From a checkpoint of a small transformer trained on Wikipedia: RMSNorm before each block, a variant of Muon for these matrices.
Each number is 500 + 25 x the weight over its row's rms, rounded and kept within 0 to 999. Layers, rows and columns count from 0. Numbers have three digits each. The size before them is the row's rms in percent of the matrix's.

# layer 4 MLP up, 192x64, rms 0.31, rows 154-187, columns 0-63
100:469493472445479508495472551507497504479498518466500502526507504518496489532487489517516498474534512498431502478510497515494477492479499469517491502507503557552456487516479466484515527430485506
104:494489514489521465487565530481462466510541489523480511481499495500510524443493487552530505488477548491488495512478525546470474517480485534518522542543524510466486497502485492482473505500504519
106:470482472503453499460488478535488471479507478463517478472490509469455465560505515494485460514485512486501502463505535506487506439506512531549491488508504504500513509496484508477528497502435499
108:488516548487492492494492505480511519533521503475521422522499486486472486537484484503473499525496459498540466496463529490553488527504511531503492490525456499480464534525499512511551501528525512
098:559449448469528476520547525511515482472501528486472516490478454503527487519490486520498503518467484486505490528496505495515502491474475526487523510476517500475474443494450484496478518465472522
092:516480522533485524526501529484480452497478486504512500528501485490515518534532452492470523500524509524522486531509454491544494537520498464493482505476509529514482571489449490484547532496501510
107:460522497532526469518457539512481536496498495458499487497460513506485488514529453487498496499492485516481435508473505513524483474486506440456495489511505517469480461497524456505488508530459502
089:528535483511491503511484503497486501475512467512466491510518483502543477543494507513512546509513527460508497499533461493525538442480502481494464439480458464525496517466492505478516552491511515
131:518487526506461536504486489448454478500496444527528490505512499506525481504502532490544561489519504496508505498521536511529521488526463474500485491525474549494510486538542527471486519497474527
115:501472495489477515470511486526497502528489489536559496548481529509496507493509528478510526502508506477454515499499530468499509557493428497512493461501459493547468523529535513530516488518509509
105:484524537443505502506483528520456524500498527467477464482536530474492531511550491494477473477444490487505513503480508502530492495548528499501483481455489488527466490495491505536490487447481485
107:445523516480500471510503542505527469522465486505505545485501510511474527473504490522477507487490563525452499529501503521518519533509498486488501534450546524484482476517496493467500452532494526
095:507486523444468511499460485531522496495493509518508485500500497488544493541529514505531494501530517512542506509502437524484479489511487456492503461460505528535492518506528557537530540493524510
120:527459566530534475484552533513487487507476479482541499548509523524512474479473471495538504532514502525493518518485515496513497520481483555505530503488494462488474490493456473523501480505506525
094:553499484496508545506516517421516519493492500483509518508506518517524473514516469511513518513539525537535486492461503528538562488495491489489453494514515490492467495492506529457452505488498505
117:534499488513525494511522478509457532522480488503482491501532486484518526529487514535472510502483531496511498516469501514435472482459549423482509456516501524464537495510499491501515488482508539
106:464491545532456500510525493525486525501469471502507507526516520491520512517510506498538488512493492507492558530489508444532507511515460508417500511494475515462562514487516504510503501511512485
111:459510499489493471481483449494511535522488528505504503472497512470524473495546517433441506503507538511506515472485515501512543423492501504524494491488477535510494469513502506493535530493482510
112:459519508515510519477498521524518490506512558535507553539493494503504507458526514527496479474536521532489501470512488493532500532498482510487544492464498514508433486506497547549480532482494500
018:482479481520526491500506485477480535513532489501541498508489504481510451501526505490550528455473461454446533490530496483505521519526501441537533511520506482549483474510490506516490473481503500
092:520521489527490513481474488508519488563480492514528529529490475504513530498510523498485501471484467520568531492470505499516540500537492468480487534442520529505521559525489502461504513518491507
125:501511539496467498504473506501562494516487495509541517495501506478521534506501489480541509485525487547512484493499482477504523512484493483492550419449524512493535504529495531463496510491448503
093:467488435537487500545504539476510470515483467494491524500484471488475474481513479476498474517474496501485534537522470531488501496485487495536479542505497542517509498487444524531531500509475455
110:466482482476503499524508523557474493528486519521501540511569506508477488517452518452519501501483512501528495473475526494465530496469508515523473484527442501475533489507525504486517544519516493
093:471494485482485460551500488478489503506515500500476516522502581510492546508517522478512519497514463479485529497501503456490526487495484496512480423505453476538495465493480490508479478495517469
097:531524493499509480488518515549512495532527527480511504501518513473497550505507453512438501511455514512529509469492475521528490474514488492485544500486462475429495536541508501475524497517511508
083:507488496513522541502492516466478538527503505470521500498494541505509472510473538476499516494522508541485468470515506509551499530468501544447499471475471516558502490516551492501515550485514491
126:508513524483486486488478479554467497511496520490550491491472501502498494483483521560547504532491508495526484510458546496516476515528516487479521446483479517460531542473489506516503478508499557
099:486486513480498522486493512496516505503516492503541506445436478497520481506535501514518548496500520488510517497503496472461458505498477508484474487466506464508508536508543502531504516452575541
114:481474457536452502452504527498493455495460451482527509473484496492472516521486491495506518497485479482497511492539461484498476523538509500479551476500503476475499493477560476478457516516496481
115:494539521522510485510468480509519555499511495491527476507496503452486531510502504507502514496503462443477480528504494479490450558479556504516511520514487521474485452524487479452517479483502464
125:492434523524514537530502549459478475478544467474496462492493479524523501501505513513491483514508525517491469483487483484485526491471533523556504501505494505497525521501560495524511460476467510
100:550492495491503533508502464510479520480517522525551503439501497517525514533497509543547510508486455536512523482501528489491496533506491493493506538512509536477503473493441509542470497511510541
117:507459486515510471422522500511486459524505480516499486460516498493524500472513507495510508496474526507518491469485529483500489541476493540520504556541502469504493550487478488504504440525508535
# layer 4 MLP down (transposed), 192x64, rms 0.243, rows 154-186, columns 0-63
102:483464521495509508489491527487523467509532488534493467472504503490451500489504536523505545502493523496416535497550506492528516515480474506493530458483538496546509511502516477489478484510512540
095:461502494535466502513465519555529476484493541496513530540523479506500496491476501494520483500519441529540532506523500478492521460537472526506488498477484531529503508519561475488533515485483489
098:505503501471456530504494499516502504508505505517530493471520480469468563500516495493451514511472485516482513471528542503524464521505483505496498437552463475504487529543495533482532518462507516
105:498495491515475485472531498503509545478472512521439495473500488519547511519498506507525488505475505470473504450489511471449518502473475507486498485559493526519472535513534512498498521483430507
105:466466453518481492504470496465548505557524503478500489504519533500483489499471511477502481453509487483492521478495514511525483462534480492516495514440474510507546474466509461467492481502545496
104:485483501524488423499464497482479490478438490501532490487513498528438516484500469507529514443495519500483509491496460522500479526529497454485519490478496486518518495551534471503496506510514523
108:515475497462485535516453509495522448533495491491492497497491506444476508462542529484495491538517511464475525502517479515485525480526514514491516508482497546503545512493471513458531507477539454
091:509472483518528484460517474546533563493527485525479487503467544498440500482494479512502498503524489508483508480529511504494469506494469516535509531492482505497466495525550443536484485506470504
131:501505534522480511488502525505432496549511458491460494492514483463544499522503547509452539521515479503524470484508549501489495489489516519514465495476470513491474502542478517498508515461521529
123:496527465464510469501463510480475519548521464467504498451516508495477500477544464528530515507501474481472513512483507489526476504463479468518486504478480511479502475472434521470532508459505499
107:523508512458480484457513528482505530489546528495489506476481501510485546468534471492546486530497530515515476525481567500489525464461509520516540494531504514472525509472494474500496484463498473
095:549539462478480503519534498506482491470524522510489460504493489552550503502524493480527490543501433490538530538478480482505479516484511528484478462495476472482515475496532500510471516486482499
092:487560469523505518499476503452506483502474483501499556497493448495532493464489523525532472513508477525533479487488522460526521520495486522534485520506503460470514519455473478488529467520491474
104:513455501498520491478531495488488516529477480503530496483480420495495551496502502495528516441488493471516476503491508571487519504521499497495494483528499492498465504513490491492469566484458488
097:486485506515495467472532459456521479479499522545487512484480476500492577508499528505480507505470493475479503484535494504488476492450535514495529523494481476545499507543476481541495522508454516
122:472497479505451522532529471483527543503517515486496470493460522514500507489546540512475468500523474473508495509526540496474510489493485460491442479478526540525452511490526509500507539519508531
098:497486523518465502448505548532498515483503524476475501521491552477507521507497560492510541482483486521475503510517492512440473479487518514473461531485518524457497477507489520475521456510527473
099:511493467514491470503462489528493487492517554487529533484551476493503520474497476471538522523530478532510484499525514460472488538462506496482503561509470499484490467500450518478519466498472508
098:517485514507468475491475473520534466483504517463512460512500487532490516516457516500438483493470520496506471521529515451438504514453499501512492517528475517493470531544489536508524510486526490
020:520535509510506494507499497515506472476498530500485519516529437503496494499460553486508504543533494439463480565474493512491526525526484522459476493487523482501481518501501470486529492464534520
143:521523533479479497467513498520496533545518461534438481508515470533481496476493483468542494483493506511538495503520488512518511538503507463467494516487498501484532571489488486455518532520486481
123:511505480508487463475497495493511545508473510510480503508499513448494517518519557476536499553514486494509436479460497480490507497465483495484489536562505525495546501475523502508502516543481532
096:515526518453547528469521498494486577507526507510499482467512493474494505500494551495481502476490511475515464481492516507478518514499499482470502474479495500543492476507533456467453462480538525
110:507536520502468543466536465454500503467510497531510526487453472472539480529516477508446518504507490468470503504531503535515506469522503482485539499483524498498487507496435520524500534499492484
095:549526489488519488480494472447505481490529484531489518515511533520479541475485510528474542486499487497454479480530532483536445497467531536444496483493496470484533489498503502502467503480506521
107:510489500511453487544524510525535494504519480501447524522508505482520487491499484474519515486495512479438470530486453496504459526517477477469467502510474527479483523497557501503495560490467511
083:523491521502500487534524502528511452508506478462466472527515478516491487503525502493432496510495478497537530494490490514453499498544561497548482520510512533475479500536518493502537472532468491
095:503510473501517520492503540473548456497515529469482544494526491496500499501516464454477503497556504501505495496497488509471503502470515513517491538473471477508508437558539485489484469500502451
097:518507489505455541493456497474499512520509499498504520537517530506518485487471487520571513482476502574506476507475489507477496490457486499482436510492510533489480510463484506467479459515502512
116:487475527448497498515538498470506541511502480502530512518528487496550534492501510525456456523470483491486502534472479493505519503505541496505449495502519470540517433491486524509492479486480464
130:429511491489471504510498448502528495503515506547480520480518499458502478523459497515478477543504558529539493524474511509510524475461488504517491477499514523517493542496530482495453483491479487
123:518498508465486539506517532485514538486504493484510505458478517483473507498476522539534463489499507507520470538492477508488523519525508527508493545497523451457481489585463488527483497530498494
092:449492495510459494523502529529476465492493495492472507534491500526500517468503511504466516472526525475513486512508423509525500485472496508470500459516526455539512530538526466513523465473490475
# layer 4 MLP gate, 192x64, rms 0.326, rows 155-187, columns 0-63
111:492493525511435548511509521523522511489513504497516500493544545504525521530512484496490494499498484471524524496542454484508524502513470489465473469495514496514478486512512527540485546490458432
096:500477453488522504519473516514488520503524471492472471510442517537538477511530520495507544462487496447482475547518465473517500512552525507539508492515508494528527483489527498510475509509464479
115:466481490531490482476470525487479475510499485521472513515468518537488514493497565495490489527491490502461504523459484487476535546492480497473472501452529498491519474527523510501462443466541496
105:515506533472546517535532508507479533497468497501486476538501487486499554471505523457480463528478447498479522485476486451509494533486449511481488502527503503491485502503498549526487533494525469
105:504474437496490497507549473471499478483546504455464497481473514513493508506462513517499499524491489493487475500489490501529529472445512469487475503459518486454494498498536488493468465494509562
097:494507487519480496471486525459468512502481517494488535438483524459514532474441473518501492496496478508462504483473537552513510482511468496504457490481529535492472478507481547472474496480508479
084:491482494510479469494528550491497502502519531473480530509477495512479532450538500500518468526517517490510484496533490517507469481517473500470551530538500505490489511497571451507475473494545532
120:525499529535453420493512519482512487539505533497505510499500451476519467493498481520498493498458527487540488542512474479503504502498564502491500488513523465525521505530528478519492501490525536
114:515476487527530542519524491494537546502512520543505513535514522526523510510510488500521522474457500530514491508524525526493522559478458501530431473497533516525511498514481468521496511513502535
104:506521469489526523517509481491486504507526525485440501497502518485549523521528506500431522494538469473458486532470475505497513498477481506481474487490478515539477482527501479514482528449494448
104:531509489468472545525477538476490526507502472512524438480506511503532507505524502538512519466498463484521469530466464527514467508507498510492507486511486470493488508436532489545464476503472496
103:551485469468492471529519497530496495483514532476514490515529502475498478519504540476513509487460549517487478532481495512520506472474494452518530479516472524493478493522453461531539537477469474
113:513482450476494453517511453522484505499480497502556528509454536503483521498473546521515470508467479502509461465490490525504496521494487496498491475456473525485526519492449476472498483507480456
111:503463503477480522491502532533481496522476550488491468563504513517491496496465516519481481530487475505497513494469490543457551534514489457514477521483501524453525474485452487509485462491498513
120:507548467553508526490541525516500468485481457521546495521506537500469502476501492518515523492487478467491522504532498457513509557471464514513508505541490519506515467500468516500525528511473462
109:543452496525465496527525470499469491525557488491545499503477522476480491479503532467516499502477468463480496515446491481515510519505483509445502519512486510441493506460515517504467505477476506
122:533504456522466503512515498478478486509525496497532483490454502473519465499505519552526545499518468454506482487516462496546501493503501494505515480508500543547496524485489518549500545477540473
102:482534529479534471517455480450514485497522581492495515528499462503499515501504504521489556511479490526485472526467463525491500509494500529538497527487469505483471492507486556504477493494507522
018:527510520499483504465532549545501498498532474495486492532487476499477538520464480491508469553495511490521516517501458556445490549533512525498491518470492509473514538496509508502504543506476506
119:472529479468483475535503519502501507550482458539501507507519484477517529517543502488494552453550531502519470542480513456489522493494457510522486496510485504534545520506481489517505520484520474
125:523472480474500491571505506518532489463531492513476498500488478523479470500484462521505501520454500481505488497491506508471454475477494510535455492564510536496493466458494518531547508505514503
099:522459538509494479505526500446534524537493523506488530498534512475521502498480471526520506465494500475509473545466492507482452531459490498483504497517488483547476487471446490508475500461523525
119:474481468536472490514466506490493475530481518448504521517486537559471461479476496453519453506504524533485462506475498493484520528480514511525468500474492488500497530497520468489521449520474505
092:486470526533482520531498487484504464454532503509443548512466516534503516493488488493504522507490485535468516512479546496501518511490509480520440472495497505499547503542515481483475460525508456
105:450468522527480521519522480466490498495516475484520517534474505527473504486472555532552480507543507460478474509501492467490495507510497493467488497491530571519481470488518532496473493479477495
087:517531485517450543516547504452544504503495483503488498469464501489514503500488488513535521495558508482472487473543455471482469516499489522497496472510535497533523492475525513509494485496555469
096:497516489522519527474510508485526535481470523486492467499475509511474508504528481437462438493517505506525508515485489517458460480463525487492510461467484482537489474508511465490512457465525466
102:502492488534503487462530474535499488534510501505545551486470479445479498491514468502492504518508509525458462481502447488478485472525481484444542505524491480519466494501478499513521468463518497
112:515490482480516488476509491506493523529508562561489503491509531507524527508538523489507460496480519496493505502456532481497528525500479500505477496502529488545472465475499532463528488461475431
136:475486477525502464472479533461489452483487539510486492507497460524476494516459479488448484519488507535501460460452519502505523458507532536529478485513520502504492498480485500510513478525446517
108:484479537500489465498504516475503550495455539467524475507487473478544521482499498504532514533489483519479499471496485482510505529523466490490509489523517490451510545548459475562481503477509518
088:509472499553519486453490536527486511557468486517487491528513475515445491482533513513455495500507506507527506534501490534511485498499523512482479476491473518548451505484502496504533506473500438
092:506511486472475508511491524464502438507497524517514507502473483511473434485467503528509546506542502516472466523440524493480496512513549478528482457497517524496527505505500492457512472509516517